config = dict(
    n_head=4,
    n_kv_head=1,
    norm='layernorm',
    lr=0.0074,
    beta2=0.95,
    train_tokens=133600000,
)
Each number is 128 + 32 x the weight over its row's rms, rounded and kept within 0 to 255. Layers, rows and columns count from 0. Numbers have three digits each. The size before them is the row's rms in percent of the matrix's.

# layer 4 MLP down (transposed), 512x128, rms 0.23, rows 171-181, columns 0-127
104:123177115148164045140171145118153223114134122139163117175170116151107120150150148149166140096181127146131128099109172155107178160108178158153162169157175192064118113118168125094107106133153134109156151163158112123056113088174135158119158140168123138118100104136089132082072144179138136096173054088142141089103114109099167117094148143152119127135166097137122140094176201093132091160151
097:148080153143131133102134151110156085135127135108100136135161184173065137171096128138132146124156168098157064130094115150125132085159129156129214105100106049148127144139115103215107099122137151167141117181160081085155144171095151128062103058134178147139135144115112126155194117124157125113144108123145171168154113119148150086118110190108110148173179035157087139138167129139142164104156
120:122138095131087134125166125186114083174076073159148134140161147108153104127157161163117147122092135166182115044188146147138113086150126137004140173103180168162107164158135099092130096103129092142155133147107106150137125147142138117160136149147129118128154098106114133028077084120162151087177155196147142155123143094158095196138170159146098132106161148134105107148091130124121115104159
104:133126171089105063134111139119084086110107179138122108059123078121076137150158134128177180182120137105101161159119139135137100106156100127158085190117134173123110158090177134078095137043170154141105168097144174139150136169166132126161189131126127087088077104139135111169171128165125166145125125216108136145150120119082089168134110201103097126147115131054121140100133169178140152125112
106:118132056124127135135105198062135174133143135087064123125210147150147141085116107148105152145159098126167154107151106152127169157132115119085104128152111127069133100101122176129065108095150096124150095144106126108092126130141133096098045076091156139105109088049114144161199160112140095124062135075142125142160166100128135136077146169133160125206133141132130173144135153126143150195086
126:168090155096163113133090056094117117165093176078123136120092151090165142143156113104082104161098112119107150121087150129089105051145061171178188148120150149168108141129176103108111165178152138172120127114141166130105106102094106128109128093150131123164175124129175118107164128133097146218146168126098153103113106066163149100182097136112119108163151100055149109162133176178188110110100
101:179098063129137136148083158115140123072131131164135122162041074134094098072097162116133146142087105151126157120153167120108124168149190111141131134111085146135149173071141119146128104077127069100132175157113150100135130166185049156134118131097099172113141112194126168097157181173074135154173082170127112127108115113133185148099077117127127076149060125124153082162131140124120131076156
093:153086133109185153103105121114106159122154208099101161104133140150137186142122129162137097106124147128075144073129116123138165176145140155085097133169139120115171177213100149106160200134128167120160165093163108127082142170114122144146175160116112127187113103131104174060118112136196131125117176098079162123107129124111191163199135132121149136148096171085140209120150122152135125089071
103:104103156107114088182119145153135105146122175151138121117094118141078101195097120171138049112134151092119153140061154138115163095128081116167137129111083193143161158081078159117158125142134136121156137092098149129151161192132169092149151115056154122095167114103106132185113133186153132184147115167157186103104144135133094182116126155169096161111147040142152131068092159169073118121133
100:144135063123102068156118161114130105148134139140106114192172136160115064140134123184153122112106141141178132174123114141101094113157145094170179069139140104084126098150155133163174148149145141102129078162114151157183093112098072068120201085106063116164134121125135161131153129214123138078080184145118169120114084108134132132163144159130126099105044157133099108122195164134108121170136
100:096098139135156185097111095185091127083111150151128108136097156130188109167146167182130175152121144158044169108167181127075154156086143098146141082136112179155166035088105098157084139123099194115154114101101107113090130143069137134147117143163191091071151138110083099169169100147127111109102062117083145146141139103120148161109098158127106132083115135170147141162149141173130135147106
# layer 4 MLP up, 512x128, rms 0.242, rows 172-182, columns 0-127
099:081153091156107148101110163141175093174127151166171061199218118116150118145117158086140070068087169129079163165157142111150135129108142077129073124109136184139140104149157148123176147093144139090111164084080146130114086104164127069174118120106083154088142121150177151114107132115054116128109094138123096173110153151130114174206173118107090085083132126102132086134120117145119126109127
128:059113151111097131127177156148143042147172122098125161137164089159140140139132176145185110159085137109119115100152154097140141118148117148125137163152149141127146149125111170063106083113134169081109193096148096156155145162137105108103143135162138141109122174076077128070125148150097176112146122124167084117209128115186136124104218170106145134065108104076093172098091067106138106112169
108:135113122145157157134176075084104118144139129146206174127080181141132147129121177087151128107126128160141133121154161106153125166167180086144094153118169148124159135115135061145100118123083102116076127100057108097136098137122208112128087089075065157076139139082154110172167119042090122171169098123130096181168112142112135129180122103128132135127166127144161121125190129116205101148098
097:071159123083084105102168119120168140093156078150104091168193160150099138146115090129161122152064118125133155187151122171094151137111090127110144143179172094126102130063134162122151125118111085130244095114066104140121149139139079144078102099121102091119168144100134159150123151130088129158142173174133105097172155093143102153114171159074148127106141124105187141163151193082144113168106
108:124058150080103096159182097142115141083090114108016112077081109096124178154163110147129148184137101108135132094129148118149194103131118180161140145146148106158132128059197112143097172150082172181101111179119124118176106147184119130117153155158179092134087110129110157148108104054079150159204170158143104105123134161142120095120112117120132096117118135117107102153136140107090126160123
105:131141110160137164169140112152102131105161089114073116122122077182110122155151144101104178113115086137118113155108177147222109124103170169084150107156125189148142124145162103136136144136161090076137125109073197150110114178102142166161066141108157097142111152090126104103132105089154127144059129098094101124179203104134115107091073130152033199113068142137119081130142136114130126144133
088:085122138139126203134074124102091102154109110102170138161135141139110127174144178148091099092086159128162125086143173108071149104143156116028180161098138193139094161097140142167077158139088120071117145142095117172108107160114097173084114175149153086154127140148123089156092130143112152086163154057168107115127155157112204117136098143155119137100166115089184124092168129139113074098116
100:158120112091130082096123156153168086165141089076095169118130073151118143115140150144110167099175123189107145183161129109084106156143153093113132098077091207146104128090167167100100144102124150148181077148102130153131109138134153144127102126098113140040109146097155157110097119183132091161211131075087078136050113154106052130130106108134136097168164119166166100099157148125153158130115
100:116080108140175153081124095157081089093146127062152127144070137136174145142146141142139211169097112128128114036108154149118115122172191123080163125117141132075128127139173125109117066134105114113162149130188105150157113127086114138136139137182155119115104156119162092089153076101211181103162109139125086075161146191128120080093150149152125125149148049149148145181101133122145140120157
100:097135150109147161101097140120102093179122108110113134134122129082070064075141117117113068150111127185111102092075177091139156138161179116163111178065085171108173100098130111137119102133165146149103103167068140194145163134110128125174133124193124086146122117118133131162100159072129135123129043103077143192081131126167117167100159143116108145132121093114180176150102105091157166111193
098:098118098157130127128093179072172108175149093091128165167147110088110079154069134088096162173170044168096133132126128079148133175162168109114129124095153138143163123124128135130132134160097149156138118142088148084184145076110174074122127130089098158126117125080153175173038116143185112076137152094133130097133102160105148140116125173150098181141088092084093125188116163174142162168146